config = dict(
    num_hidden_layers=10,
    hidden_size=160,
    num_attention_heads=5,
    num_key_value_heads=1,
    head_dim=32,
    intermediate_size=448,
    vocab_size=4096,
    hidden_act='geglu',
    norm='rmsnorm',
    norm_place='pre',
    norm_eps=1e-05,
    positions='rope',
    rope_theta=10000.0,
    rope_fraction=0.5,
    qk_norm=False,
    attn_scale=0.177,
    bias='qkv',
    tie_word_embeddings=False,
    parallel_block=False,
    init='uniform',
    init_std_qkv=0.0447,
    init_std_o=0.0,
    init_std_up=0.0447,
    init_std_down=0.0,
    optimizer='muon_variant',
    learning_rate=0.00658,
    lr_mult_qkv=0.4,
    lr_mult_down=0.7,
    beta1=0.93,
    lr_head=0.00651,
    max_grad_norm=1.0,
    warmup_steps=200,
    schedule='wsd',
    decay_fraction=0.636,
    decay_shape='linear',
    final_lr_fraction=0.05,
    batch_tokens=[16384, 32768, 49152],
    max_seq_len=256,
    doc_mask=True,
    train_tokens=143900000,
    max_steps=4881,
    dataset='wikipedia_en',
)
Each number is 500 + 40 x the weight over its row's rms, rounded and kept within 0 to 999. Layers, rows and columns count from 0. Numbers have three digits each. The size before them is the row's rms in percent of the matrix's.

# gate: layer 5 MLP gate, 448x160, rms 0.129, rows 177-205, columns 0-159
# up: layer 5 MLP up, 448x160, rms 0.139, rows 177-204, columns 0-159
# down: layer 5 MLP down (transposed), 448x160, rms 0.0575, rows 177-204, columns 0-159
gate177 102:567537430497448478454437496516536517573464493506501589564530455507516507486487412470544540480466517478519482496573466491524481494530456497433529541547510549547463501435585465504480511499546480478496459392495494461520497537453415460530523471508520472426445416454486520463490487518485460528525581538480520458478540508531423501455537530443488455500441552412510590612495502520497421499485475492500475398470474506452542534514529502495505496484481490492509508521544475527483514547527530
up177 102:496497477485525454566452461529530546504474481553456540483483472449555554512570555530424572463499538503456537479508564450479528575432466549460467464463523447509488556520499589466540442477496474505459494523464449505416457568559461490541509535539549534521424482420556539457518457470468533575386502515539491515509520513461480535479494472500516524460452542475492555531455495483543487551486519565543427507492450483559512494504546450439476514439510465559489446510466509527486466497553522
down177 101:446473504533578498494506473481537541464570532431498481563554508499465509500486463472454470527508489547497524504510502473491504463501527515526519558457563477513582446496524497506423499467491458504498494516453538509550480507358504504453479532422493517511406444494476485599541515494430452483526474523585492433490524453541479520481510505475597399469497521493492476498534440521440548471473457467483463549508481505570528544470469511533536484535390546560489569456461518506543445537514516
gate178 103:585500567509506441512575458436577451488540435493493514472474506483504530512452460462458552566525491501448468440513458596560523502515568525507462511483444483491511512494472465480547530448523575506460556509417459526419504469460481463553579500557474429508469434528427483543447554483448488508465445478462461543468470520510484502532466498462424524489430423449498542565500502520507471471507538538492513491477493469523440508481532477435487520523536572466486533434465508520550550534510460
up178 106:521492553435487499445412518514425490500519593571437495471502534453481488519491538462514506486475583535515528548514482497491493516540567509483438407521558519537531510490523524517417562501465511509491559533548454497482475492463459494543538503498494505433410498511555432482483589549526522444477487497421464532507561513505452496620459486458507500485517494512469598488472510500506483507498500511507609475510493574538496543505542483481493447528519544432489508478557583464520575541506484
down178 108:501463381492491472542568543476466492525489557449572496535519530517481517483502595512500479492523404487466494482463505509505492498488562552433468522477518498486432511530524519463462479550566519454544459510533519512468470537583515524541466448474519485491575460493525565547549546535586452498484522561548444522568557504435508454488498505530542509483465532535445480452508465479515465458433461472585502513489532540528525524510528483541467454461544445457552441506408459505460436427488454
gate179 093:459552461479483563506456543451420506398547496551524498488472529531506518561571503500515561455473459496499546547525539482512515528523488453511493429549502490578453489423510455500508516513451441477464515458481546518493541531550507477514543510495547531536472474467458487511555572520544524508550486534537536469538509427506535449602479534465555543519545487529558497400470549525488462514491552523505421419520508500502472499574435512499540540518528496428476428531478536522616457482493524
up179 094:518519513486470531627427524434414444530474485569521471495466439560493464451501414537442536588465554463489494469431491526483523458528441548505566483515455473509461570571460548551440484527500529504515513516452466484469453514467450501572528471501461532484505543555521526548408440461506469486551520484429514509466513493542483497496466466550493534504551508506511509495537490521474527532532497470470516552472491562505578530565501450469473423527569533539441475486478471444493515559503486
down179 096:440516572554498474479439482535506528430512481480532506475516539536461526589535545485510502431481460574498482552518506443528442476517465525564453558522480465497571434490498492485550505520498429513550501430480580460424591449569476499469499503522541492486452428461514552442458440433513530467488454552490520495557508465606493558508528476482486499505486487480478434505481509496544442486500522575506493432518514510500492485502554533496509549561513483499497585480509505577592439474498464
gate180 097:488565420504463469474383507491460524487565552476464464510516512457506561527410479540500527508500483507583527455455513504477465477429562467511551459574500515489501463576504472521453472501508424559442522550531534508492499434493515513493576490550527481524439500547476426467589542487546411490517452538497497537432469462498455490489487458583459508468467485481529485419527497600482505509453480522475469514437527484502509507517519463488535499506566459487551427428501492430467479500499514
up180 096:580543463490588548497499469568477519513498506511560488503502547416509520513478514475548456437503526452511517415490486508478506374488518527459478488556500512490441481470534458480516477499492416482436438537476450480534468460542511494536560549551451583428533443550506520551517568535534531470488555501478511505578552539515501476540445512537553542492538436498527470492550521516478487474528467546483476488468518446509489585401522504481458529535506522450462473466408528540467465547506556
down180 096:463441556493429483571486495513485445529438514519435483505523498508551367484505522438517559507511516541444451490471476436501502533527455532507493472439478549583508531507495542588482541513541537513492524486467510468587494459467535485604464423527562506459499546464451485444452422510488503490482446568457485481489504477543544490496525486491434411581475515537537514486535533513532497520506513431477513505467447535534572451524519523549544533459539457468547542510531448553486441509500501
gate181 103:491468539535491522492440456426522470547511555480533552457565490538533490493461551476517519467512548452512554421577485421456494484472496512476488499499536520509535396529475339576470529501535532529474563506478539490489516455513518450550532542544535495475487524506510540528533542505553515435546510537514363415490496475545478478519544504452545537498524506507523480496477542494513496495444463434494534494509527447489558528478586473448533487496518437500454486495470511430451520572502528
up181 110:465557541506470455548583445553462532527525454526480456514598584567469577506476529488493462537564492521500487525475450466442462563516461443418469491470442508458500505502466443516451531512539558456560455482491477481481490547482491500518493527501465532448447511503460563466504556414479435513509554466448534460504454515583472501467417547506464472513461470491529425519459455481506534561561474589541498473482474557507501518516509487492489486465502490538440517380505515523543492468528479
down181 106:534569502482483470449512498446505528593430483491462491597481473539441511553503468470529491520486534569402496558488414481573551479492481504461510502531507504571559463477518534516519476526546523444404477450568532450462494564474517591510480488504579494569553524415541451550509481464515450461473465469510509532520516461508489530487486458548425554466546523494540545500528533490487464514465593546501523492462506484512428443540501543484502599533502445484499498533475518495486500489459522
gate182 102:557504446465444508496487471501518466446470468531521486457513500463461492453566529578482494503484479501502499529525530447512554493513473461500554516495545517434500486512547493536503460586444524467473548523555564532566498428541443553514512431517511567472461464460501502467501483462427469490406489503509448605555426517519541542555461456539522456469454457576525488482469517544570561530522514558570513451527508454439508430509476465419504496442487534500517441469469489582494568511518464
up182 102:484470556487595508496587504552515506457552490464600540468503522530453553519485499475511419526452492469492476458488410498521493472501539438479470499511543491483480523555473536498463516472492535447452520510580468471472473608464522557455509529497522428435501568472480510556443617520452527512533488455458575506480463469460518536526444410526479536449488524424501464496541466511426477555518538518561504481483506517476460460521470486582466507549536530535504512522471513519424479468464475
down182 097:500552492493426465639468501447483561532444492517410493540483479485545494543558498551473610464511451492506466498430566461476487499509460529485510534457477521462494543490467467493499495488544468518567469475439597481538513442536477516571558458526529565524446425494507571451518468506555456482438524484493423505514528546576436505458538500482497481556492463493529499472499568569490456505543470513462470469536478502526544500522559472480515492504479469472490475542516411511534496488538580
gate183 096:501460470551460480547474487515451530525481472489527480556508494512544459462475520554516483477466478513505482490521480576520442482479469492540438512550568505496523484544565516559480550472555472461545437493569554559490397491467561527431562504465414503475466513539518496411515583468502529545457443535446408548501511470498457473498526562463469529474465491515583496499482545600515517508514467459463463550447476521552502474592528569478537510512455484497431517480460515455450562459486469
up183 103:510437484514514569522471525569433523495511458437478452523554502494478460465529454481475484418519465496543507461568476548547498498519505506464513528504518507503492492483533561500532480449506581558521499488587479507526500456531598503466592478492481506593495524547476480487494485473528532491503460419493530500486525510537537499513511478525457548518486488534522445394503544509570481511422485521523444502401547571539463508508440598523577495502533411563511519558538555505561570513476493
down183 099:522484510482544489559507419495491525559539478514497497538484465447428555540465524515470458560527514461546575463436502509439505485521462508514459520506486527481512481483477480504476508477524417514525512546414478511498464438436473444395506536433512444481499540525465499481539478617400500502484462482536579498465503558463493497443494493472506449504475390492496507475520482508536506474528467535537545529444457400514530506488560414488420497471487531441486504526528479596497557484548504
gate184 102:503500498457468524517470566528557528484538489472551507460454464525492524449440479557430560477542460557501488512498435514438482511552500412526507495452504587509482545507485530559450497482461471453511543527509465519565539516512467529454502501523506488460435429455505565531499418464432397527417475461513446552448499464506562517462544465548502517486513436490445432430579478449513521477508501504487480573523463540465563591497478506440493473462487562506502547536495474512523552482446536
up184 103:502482534485628468551502502506559508499477504529457497432491404542506587497452539495447457456541530554426463465453496510518505478507500513490530492503502458576489564441521495555488526438561469461462517509501455458479543465476479505595532511582496443502501448481520482576597463502438490463468422481511494505531436563484506430508507507485531467515551507497534566560492394549441506491449499497478537494441509469514528485477539539493476526452487517551495535530479421505561548521511475
down184 099:507560437444468514544567536422481551555497542546529552458539452503523463510593480504607558458511540487549517518522442468589621492504492472507426492478526555542517508482559435454486515497456509447535493464500448479521476469541506518492512487477529487468470535510485465509489444520462434493498458442524492478534536456567522551460528581535507463514502474582519433485443549454488502427538556509463470513517445541506518496499536508494523523532522503507491509488468451538406478408462516
gate185 120:532493497523480489481372504438547483485534482528433537511488481516471529494427464482475564500512557535539491553473577475504551520541556583454457507451543565469436444535500504464493550496457420566420508465521505477489473458449490522498497471476501491465453493530512366484403582485490518512543549443432503530483477526540541479513510432507454504472493499556455486473462517510506506466522453525490475488515574540482400500457469525536511535550439502527489578532545538470493499484503529
up185 111:453567489517538454552513512545534493502517514508523516559475493504536543456519489468470522459563555459498468465512504411508589490432518507530471422505499537478519590488565546439450518525437437565580408516467482477514474488469511484483507430501562483505525529445507501451529546424461551527575482514521433544489536423482465512520582496463451502515564410485508487548483500480538506476472468597474478537523483529496535434467489487522484498478431541459549515452508508474426491541458535
down185 106:488503571441535546462483450429545356496495512510483503529547516530494474493486425519496427513444552511531460468480462577464479474519501542515546460458463480441493499546482481515471515459471475426461542480515496468509539464547527431423454485511466518503516521532501481509453490482512529519518451489520512469514526532516526553496450461514425455594474597507465495414530551433464479497541530458512460528441510510504434453548506558511475567404525524536461497486476529399527445501518475
gate186 102:485468460467513472454466468508497506490482492539522500451476511486490586551512444564492487559554447447504402460385489468503471477575492498447472488474481598517515455533497496541533562481483490482554516440547491516469488519450435519410494504420554426484535519530496430476426539472500527523444528474498521479560493518495513481491531488482451541470435502509479498475537467509463430529486419489523503524437529570472517477532537528376429481415518493511532515509503541480544516495579496
up186 111:502542490508432492585452478592478488547503445531397513551506579472447566444488565499461502527482505480513532445448510541501493557536494514556487514437444458526439470474457530517458512493533498511498474489543480504511501486544472527520388556498500483496483502437558417399471418468438498489433488491558540477531513515494538496435403485483582498493526539464464449463477522461440516467460490497499521569456503497529509498510533460484489431519500429527471470489457545461507450483444483
down186 102:460485422515562497510522475393512517461509497529661539417516422508528485502544517539477533469547437497466453490532500490541521423483504535471509448531568548477577515551521513479601491529473529506467490526496552548486467498474491467468529418470488542496496451515474485543502560542545564508530512496484516523491508472517467503483566512491463503514480439498549548555509541515554432510594496572545470486533506466513541462550495571458508519516525540477458541499509498494559572509565548
gate187 102:462512584447548514577448505502444439448501463504546543471544472506534569555498496562520526570529459493502440510528547491497490461495495463500503497464483558485511495498471417480587564468498502488519534540468478510555470429461515458505535564480532456495504513515558457491497478515559526489449501517542522500429472464476495469575482524497356434486504441564465494559536492457544611586479506472521475524490528515492479600461495498543456500518475421571492439515492485475516517513500520
up187 103:563553527542507520532562522505484526584481573483537491448451448467479464541412503450515478468534488542499533530456466563479498485498559492536446513508535548496513447524536450469475519540544480542536515438526545468448518534542471501560545491506543511477548487504496512480478506510447474527509561496471519476467508588536474570498491486551570444466541571522515517495529504551468453481465547453471572478414444512447469402532379450502505502474562498455498515457500553425549438469448511
down187 103:489438608500488491477404521473520513475519465456578567587558451488453482443515572488472502538488480514469453500519549489528489436567458500511536460492469546492491515507493445482543497522454476543481456540479542547536447483440476560590505468520524433487486487506487494521521539479525462539481510471507521475507479507487448548513516533431481412519489576480483453483504454547479535551460478478536468516486471419543472518575555417471479450601564487508431468494516441443547519550463493
gate188 106:510425535546506541476524461518515504526594491509508540554477494488518570515513499509443557440500535626450491428571499513526466579531473446482498560448496483454488535482499521459517463494485473555482465480560495537514538542432485486476503516419491493496480483452509377520526525558517528501560551503431495515426550467518517478528456527439505447512509566568453473478537450506493514552506450600474559472521512462486510489519447553483565453566485458460534517474488490481544540459559487
up188 105:506456505503512476532395601484489460513519597482445489483461580487625479534470517513466448519487392504533538488551533451524508537550507527519512517576497510531488466515462483541458491456546476483462504532521518451448503473524496589495494480551572562488457512542552547545507473417536497489526437498501526513463485543473515447521512527513518584498486470530516496414513517534559524498464486521514479462505481413518466506579540423483572484467551496505497529534460512497576471487468566
down188 112:587446654418496516514401516490508542459493475528535557464498551544495517443435468503494532512538482551480574485513525498478421542431443501484510542474500489542509538504529509474507503513470499541450444556475517552545500514527498557484509523504542405528497469554466446489492500494531488517545472495480518536453502487514548527505579508414475460494509466510449575482478486463509514560511425525477512539506535493541570540485508456460509475459650453471454463471494475462496487538492484
gate189 104:498483462517431455477447560496436466523491520564481535514543536489492524505548502508512509497572514558444566463519467518500536433451532477434551534486493552449528571469542482479481492507513448483461538444592569454534484429476539572461511489519477453451461487530497467516512490465469555407468491516539407508504417465488490503515555569532565545511451498523474471492413468567485510527515539517412505537523550558518519551502562450539492560480499409466496482531529493497490531449500558
up189 107:449501526474490460474489483445488457481513469429573463515478499507446520510506520501502510517495483490533596502484485438436469430569539522470492460472559467456458428461478447526458402405518500485536506553447431460498494450480474573525520545499538494485469526434495522496570491533526517471513534552419545497543513524445452497445612507485534535522507522556547558525506375504512459542473517465551485512477489506444501489486494488525544556550479554487537439516516431450491577472507525
down189 105:518521387434496472599466457513458550563433447553496502497521542521488461517518456518524499513498432541515536439569564512457435540557522483487466434541446494475503501521567505532478476533491485515530523469490550468508482509547523428522514524454516426481561485570463401507502509527496524442509411561548510487520449493517525447505514457544469534485421520449421524454465505501464538533514528541512456528487498565438493494517527485503400567454549525492495574484489499507537447504474469
gate190 097:544540498453546444497501470450598345480465523503542525476491505511535528497528471484567518500519471466479510460526480480452446422475485442523502546558490538455511543453479484497494521455500484506551449461505488484449504551561518452566446467527500529497522495536490443540413516502489469375466525475500535584485545455545527526528520538439476437424493514476494476544458485549530531465403490511476472504448478523562489487454487479441510477529507484461532437498554539535464499483542416
up190 102:489426482467511511530505550402502485460481508461469510482526512536546502434545507500475509470493606473568479496561506562457526433545525499511533526464495485536419508462537537497495505487519544542541476525520514574462532514566427434453551526479464468527542483480522552499426524469523574487434512546562499548438518447492516497488486524522552528437447502518503418464512542567540429523479475525545431499583518493469533536496536433540511443475492447466457507422510453500510482584443541
down190 099:489444473449504503466446429540433509518494495551484558530497436418428465500502456490526435483503441485418413472584494523507460489496506463514429444495570512497486452504485454468493510449491487489563581485482533508472458507506551538497452457420498467498502541462435458517545484484536435462518532559510503537510435530494446505537541515398488465426529445537472501575456496507495518566506497473453481435524559484544463516485498505447548481559509554572546511501462464512518523539502416
gate191 103:502500545502469516486502538481518498508475478539473529487438458498485492523511508472479422456531476530478487475481496475519462487535517442545518515485549550545514478473504488493415516427459453472478587504506464492504538563556513513416479489452556463483459499464585410436436503529439531479494524520525533490542439492559474533467563474496438474527503521478559452576587500483465435494571537479478544504483507416495463494608449515451485499478483536518539477459543462448591598469572454
up191 112:523495444540561503564509496462475539506511461403441474470495569438515472506504475446550504519498467540479492501549463445508482469516526515417494476472492480480429444506518474516527471544462532563464426512560532521484559516568536530438516506513498508499506507527436539543436556524531502481409531468583431498525468510549525529433515490477489531470513537525511576559444549410518469502478467557454542502482455559510462497470556531535512506485501436396547490515463617511487531551521505
down191 101:513524529480425504483466483559519497464524511482577472493495474539502472487499552522422509466490459504556550447518405470526525475525420547531573443480525547471503507519465515506514489468458592531478524470509499489525401475564469515434472532440500478459477516428480447461534402497454552515533474458422543520442522537467477510563454500542506478456461480519437501525485434519499562471549490536498518484504451459507504600437445551457454468519517510580481562519553435482456527552484510
gate192 098:505438573463532475568508501534475508467525489465553523471520547517512488428498515488562479494534495445552564436465513527487498466469534542436539510513534485514437475526474424532492411577526520511562487457447489539567422433558395491549452510488530508491448546554465455564483503560512476431503534533501542472527537445506560592465534436478556517430502450467469518464477504437544489482489469476534485458470521530511536545549449452526486471567551451473443503534504473476514527528492467
up192 099:525437553571516451523435524476507490587488505463555539483437499551500535453555470490473427523475450506528541462457479519518536456528472518495461480429437397466526490421475462475481549502486521451467457499497545449487463506540546500499457516443489502477480459490481513501543572491475549499445464462440491550485551495477465489519431513525445519441481513525482507531507509432480420438491502471523383488538453520510448481491458600419439493476506546520460473513576576523454495516489444
down192 100:483490536553550501481460486393634570503521468474494450543496493474472464524494514496432475432502451504510513476536488397522509511489548543478553513458549505546539474507499462431561505514539440452535557527604387529454504509456491492400519436508470498530491420485463544476503519516469521479528560557491478502526503498523550482504509471490516482522451501494503411504521472494560479521446525447541509493525505593535501489463461513487487505450496498509518498521385518540506419514532477
gate193 108:500479497504522496513419565494423446528490500528539558470467547428588528502502475516423521505507482504512550503503486501499491477525497458560506498534449469496467514450534545427523481426460546541457450516496520479497501545449496492532550578514423417423434515581520406517492539514411465563476508542443550568487495476562472543467518496489497531502465404467563553513530452500499537527503473528435540569523482506469534449487501502418522415478527549446483520515543530514494501487527514
up193 112:426519552526507573454546485509486496439497609524483502510471503477499506455401510499506463634520496451491571464481528460511595527522465516498496554461563449450510527539500532495441508544424493469532486496512512487445434439482533576564541487524502436604552462498486464555494484577501503479464513568450451473520454477517526535531488530479442518524482497486540477532496554516525514518559504473481558513558563507498455498469467463514513523448577504471519475526541481463453449538492561
down193 109:490549477496436521452473462516472504481528445543453427468508543502518507587551514493554529524469498498521468527491523580530500547489498473528481407591545530455532480477553590523544446435527538438520470511438515556475485521450457525431517499509430493497514548501454560443449533493513535576415428499433523497514523483554508464496486504509449528548468516490534550484482496469538537431496527497521560512476410481500521516447520578488507558518505562506519527471594405516510509555485483
gate194 095:488496482534490530479482468578505500499520511483593549479372545496462502487414545518473438509507518566488433517521515514572536516574429566513476524508489488573475468481474484549477409450476503486479522473436564510485490483530558473491474536506475475517497464471537510539491533549475468526488502573491448441529469437498439457537428435527424476514497530536546438555479584506546486506577512487439504460469500522538572473481510517560475511511480436570535520566457454482494522531447511
up194 093:446580512539486475524548469417504388499499505422449513450472578471531493454539518472576453459541456538503550503489423520541469518485486495526428529547472429552414536547489418506423492542478491522530531499493464490548498533463508514495585446520504497542482459537532486478511494525452507458444504519475468463517460517477505446475517518562498514520471462461476501511513508487578454495538504513499455405536551529536478540588496482515497464449575508496520446518461534580505409447525492
down194 088:522487501516503457534426547513522543497580521516532450517508439440508515475450459465444495500484417462557537473467577505401498584488495496512545515472511516473580489485494511441541520527530504515447542471561473442482522473574508477488371487431511568535526493521471497511476479521572457467528487491475514493469449487528524542502532508447512519483642460512499568474563440586482490483502533458528482487450453528509506487493463535510506501540505457525487455518534496390526575527472517
gate195 094:519502491466469552404476576534477497545552487503558451511555468554466517552530490518418541465440485513458543563522483511518542461545559520571590551499546509530496451476494530587526497498505464455541507427533531531493483554512516482495555460466517507474523526509488514509476473413585494514546447512511484483469525520496480447509525486439572524512534521473502454435516511586511570401482572490541494460484519444558493509578507495506524468563512467477484395457475451557498505457466515
up195 099:410461466461518501457450501521505496491480522586473445459474508392481451471476405493538579482512555571528445557482490450476468468515466490559464468497554460470547511504559483499601521512431477532440478565505527547576509548504444502501455499491486496522484508532520495483488521581527509545565419478528480502502506537523497566496518430493446489507435436563517534536393523451478405535448455485546494501493502452477532483506518441557451501477491494464487468548521493488487523478465518
down195 096:471537555508496445600552508500517391461526507430533478403511484554498537448478513526524415488532475488514461487506540502426529510462549538484612567518510480525539512488484463571468496537555502475561500482449462482525523482487483512503493506541445492579504527475472484500524482479518509509401500534438430556509503419500514479510462563539521455508541571502456444461502513559489523485466473506408534548482487461458472511437479558439478434523430504520484438462517474507510481433458485
gate196 104:500493524532547452485499559446449504498464523492502450548504543567558516484512476485524499478439499502544466442500639496516492508487528487429472454518603492524482471472522450549486509528479527499535458490502475465528480388484482530465426525432507507535422466464533460531518517509536514493478504552545501550586430513512459520482489518530519575476549512573456518572498457541505498505499452543526551502554544522494549561475509462513527453483576455538489486530569487519537521446607414
up196 103:535483466481521503532484439490455541500509445470467442396489504463440530550479495558558470477488464417474422426519481425455555498505477532536555420498527384550500568535461562510462574559471461579444488489553518474459465467599534530487504488513509504456480551445482545448491478518536502445507506453530519517472527486523489478417540499461489569486425501492479462533455519480500492541495493422536438506506521478512520448475480514457558512490442461448496473486539458517527527555485504
down196 102:499505429452509480388532516479514505509499514516470479583466544432480585425494499457547493467527471519456571541405487544508511558465560508482475489473515553424566476524499520533517470524494566492463547473517486502522431596602506487512506510490483498458493473640478451597540449482459518487532538472488454473536491528527488470547564505542565500531514502467561493437541512472549494467565497519467528507519478571513503486566509496467449505473526549510517496538516488465563467515469516
gate197 100:544505536537556509505512460518483501506504468480508453469439460503539468523488528558507511462545463500426560543442507430504469485523429483451456427444497515442512472556571457448484494446504496520418529542416509555530533509547490495510518434505407461502505461538472505437471474510485549510508472544476513556534436472507418489514517498525506598403537517557457427518537504564512480509457593497469537445485487443518547484486446483447506532575535590498500514513486456462498487429515479
up197 102:510533528550509494583420544516521469475512493561523483537470515507465477544480510511540521510479502486510488498470574457493459510450461458500454479490443395487440503501509481494513502498511519542463524519422420493514504486550527464490503549487490441514494456456480494446491457587562513554458528575504486446493497478525548459503545497511414534448433530491541421534569497446504524451469434448461577505529524454425419493441432492542446588545464565512550495465547463543496558495495451
down197 099:563541461444567487434525464547467620527527502475551468496527410512526511497462478509408520572584508555512571557527469521495498518530521510479536526451504528508501553517612486507433452488487548509544545460534552516524459487515461537520505430483471480503482523566467468561497565442487491561468538459466513496478500529498467520557479523484541527543527470480538481525481552523550493472525530544560449537474495467558642490511538531482496478475536543508469565525506500469569540530506519
gate198 098:457438511531460490380481474521573456539501483449529504494444575456582423486510512537527497510522492458457501515475459490486543470479543480478522539446563444546473550476562498495485402490441504528446525538480513422493502514453503537480390495480462521417510524482528497437466516519562467521457480470437490546514501490526557468457490486506512497545515501494515466546551510401536513445558544473589530524473516522543452515515478504520539436506537526545491529494509523442438517537397470
up198 108:545446491442532479453473517470528524442513525495561467492441502420495476485408482546528432549550509483480515480516502459481427501493499528486540552501428504469411500562425557573480478459492541473593540527562505529516469571494496566541447607539483489532448529568460456497510567488550534450483545486480424461528539513484470493531610508468509529523470524447501507501515513469519504435508515424542504508439515435545502532540537481454444504481472474493446471532547466469483525501506534
down198 098:564583523537501468405454455561550528494468442456510458529462532558523455519476514471490503503466533502524458590537555484501510481526528504457439544494510440463409452469469511511439488489513537512486453545500489514525445521543498445354439497485517480431514480473475521563438538467502527486475510522509542486430534417574472508434459472491522484502512529499602468500504483538502414416499526481461535497522569536527494475522492473551567438500476562503519517520503540486509539495453490
gate199 107:527491475568480439493425440486512549501534501515496554511580470453466512449519498524506512468540558481454582505444515499516504522467507566400486562530519529510533437465542487525468534522470524462490514530492465467455502534510545489466520502511535433621519480528464462491529518518533476503500518529483427535576458508506585483412490464490510588508505511502557539426524543489526413491489496503525480446468496557438540506445442508536424461505482460496447499444398534553478438541460522
up199 104:626440486483493485565569487587504433533546416549526484472425508468490501446581547465533478542482499486448495487523507496524468483538452497468490496440508491513458515453536589512468459445448506410501500550473500511555499485585471510493548466468483503527540451488449524548471492457506436467531548533473527484514531505485509510485473539542489479445481429547396476521467496496510546467498521592438540503430567516528536475541583461566493527479567515482528529495462489506486528497488556
down199 105:495516443498517527496446553418476470472454510479532517531558467449479548548547489513492544518562512529494521566457503540437522550483553541529533497487523495551494493483468463515522464538537536493516527427564481548400535547479529483503532507432507475489571565454524512555504559513445570463520539433492451589494432477444583564445559494470514486418588557428518469449503489463554515524539483562487460546552495455559455478503438483560471557516500484526537488476509506479469487491520502
gate200 111:485531557504464530521469536456494494518489483512501446555482504475497511494506475491451498553488492559448516526421520508451480409442561455539555584524499474495480534515546540543535554432502525538477484519460494554463461426500503516572498540469504562437509439454447457542486577537479445539484508515540489547475534516515484460423470504525456509493460486545507508586491423529491549463530538509484521482503560505529534493599565587474437392433546483561522508497435495562491532493546537
up200 108:467493500502437498458562463501518465565581474534532506450518592501512488479526520502506483517486518566457503507494480455502495445493509494553502496524500505491460473593540551460568549452487455517570435517498562515543513437440442493442483514515410540391497443506423476512585490528466443520512432512608477536490508529493470410426465491495483507514471506535517471540525502497468531597480521415539531497468495496505504464538442494512400498465517541505490513468551490560508541502492547
down200 106:432468517575538511490534518490543463512485490532510452488460506588556569430509556446543547477539475479586452498496450499446524489437516537510490552500513442458485537502427548549409507467481433474492564509500499544433530531527515495555374551447563510531493465518512547537511514532525490478476478514478465489508483526432490472472499506530526484413521462434487575461485525522514502522406516509523481557459546625454557517509479497503465512474513458518464496488565474477462507523440494
gate201 099:348501478542475457560504508512511530444585526515499510520461497482492596473503502519517563470509457473556539414543476499529477520473452520488479550458476476535594537525500430606470533429524501437517531419487549526520447546485447488497505526549483446515533455516504545465506531511480481504477484504535546497523477442539454512527516532470575524452453583478502536492490501529507492539451557475458519470518608504435518509487429469454475516470488449494437515516428488507475487454457464
up201 100:520554564546437489516435558488518529520527535517506511440550456563487475508514541466499491425499582464462541480492578541482376502554497580565469524450471537523538421474446444525477474513469487474479472459426572601544516488474517528468514545475457518518546491506521539505448594526531525474502474531455522488422496543529542493497470452513520546456520513474487518482496575550486480525487519486500460510496571500558515517479461512519475523460584526451563517547537531458441454451471540
down201 103:438533568506510531472420421421431479537508478537569518463532511513535595502498511484517496502454502473454417551580444487499549455531512526443543511495506464432468566466466550518506480488501470495489495446499456523517557465475537478443536504513498514453496483478548504498463523540436525476501480562436510493542533492459546453482440491649466505478515492442523522495485505596532438478453423509533509537542497533516559565474504429522482438427530487488465484469528487487457509563506507
gate202 108:536523517439503522516491547512549440519469547537574516472547502552479465488541524486452522547413535456524507434538526489439476538527574520530575558477483503490554503524461478437521466493505518549556490477501528530534482502457518529503487530506544480453580473475542505542548494544494486479473518526530447518546475459546477500515455477589471500488472412511398591563501484493598483528502500550595493599499468529526474513471504419508576498474554410539486507506496498481473522550579480
up202 103:458542518493469479491501545517526471501433505457498499542469519440510577499517555503500500541444466537540490505483522503503526445511517483503557447457441464490536538514479482446521440533474476549522514550477514589465471589449483499496470510499506480531510504523539472598515505521481365578558512463439502529473567519428530481523461484483543503570459501434501509535524440516526534563563455529445494551465429490483612464573503549432453503538497501454533519527494509415454477521496429
down202 105:504511411508475539479469488531496602464557525573502473432500499508438408522553521468510515520430562479546502482487604524510483496507460502547550521483489516432457514530495528511532512492503522463502530433458561463491518458503506494438500437441476543382458498421524553549455532542506520529489424523565471524472455494533531499489548536469507556512514499533478523531483507553492568532459555485537515472522554538497514514473528478449497497434475448495490506418405546568573440477516503
gate203 100:506463566528511544520535498491436507509519549531453479468485510549542513426516488475464507559412443475584571516483487554468575528470476479588509491513547532512479414552473389489564489478496467532493489487519486527432457459537465537544452527530551439511576502465519511532450483527538470560519506487492512476434583481475473517476516536477545487407532466523509505515574578451474468525561546449498487494485529469504466480499523567489466457527509464506519561530579523428478540578473511
up203 098:555526556528522486580497460418498458509532447562530526523502526491506457411531455513448468539537529483544585518505480534506519488504444442506568447533510535416469495489470423617580526517496429483494470537472460498481485515537543510495403527456477557512545514522536544482516544533495520494571511520490480541511547492486430453549467545498513554503523493449538579510481440532571489527487462536535536483513438526506504496552498497543460553449542464517466577543443443501531554456468511
down203 096:548489574441481511581523519477527505465390464477450498521515522447445571412494491506535476464474416528500470564454436503500571507528443525498520500486521488470449528533546531517499521491531498459532535462508496473460514480440548411504513509589559482489405463481530570514485509489537451531461478480412510491548486493493507499522492559518509479536493506466497516563559542481443475510498451394502477570495537583465503421526514505488579549523441466515494479447515513518573451489466526
gate204 100:527511475487577483501559489530510531509435526529540523529558500486552518508470567434511495528490484552524437482480518566492430474600506513477520510565519522503487496490613446486498484472499516451501594482511532516552511499459450545454516474455488459518478564476526392476512458533521475551411472533497494481594536528511493529548541528503472505477511454533528536455459456459460518500541422495537476596531495565492479574520451468409476481525467459539501436568489509446452508489563469
up204 102:478492593473525504473540406535451531485463456529531534564440530511439454491500500452489508552490503518488473528441533495611444515493497451529516433499489444501483510449479432480504544451485576479511566452502463485488472487501522564544507463436492425569520440437552503560540477480488528552455532451472491444508506561533523440581476511578537554448522455460521549430501443512500438485521485463558551522514511532477467535515501464498520506555429493562436461475471471476479520526476552
down204 102:532480409535423489486460487482522417507431540448445444453473437545419548474524420498517489466442425423499466488529459443454526497463503538485391493503470497500473508549501485527494466530544426517468466534469556464559538477473462469400453480568471575505464515568422518507453513522540435495506486501492521439455471471492487495435477493512507460591499473504485490529533477489519507463544473478501449475457517438473507500517512516536421542529566458473545539461529489524551493498523489
gate205 111:504534445493481489570516502438552434538488501428463507604447463495451512503508476477477499441572454449514409502495521506491547482420536497476490531517479508548503489435532436476509528497463551441552553455487526519530465528529506460490484498490519492477510473568494489490433485572515413506376522458490557496489520428443505458552474484534451448431564440516471474531595491527478519524502430552456469561459476473542477493511492531448454443476489461522530573440473504495508480505491453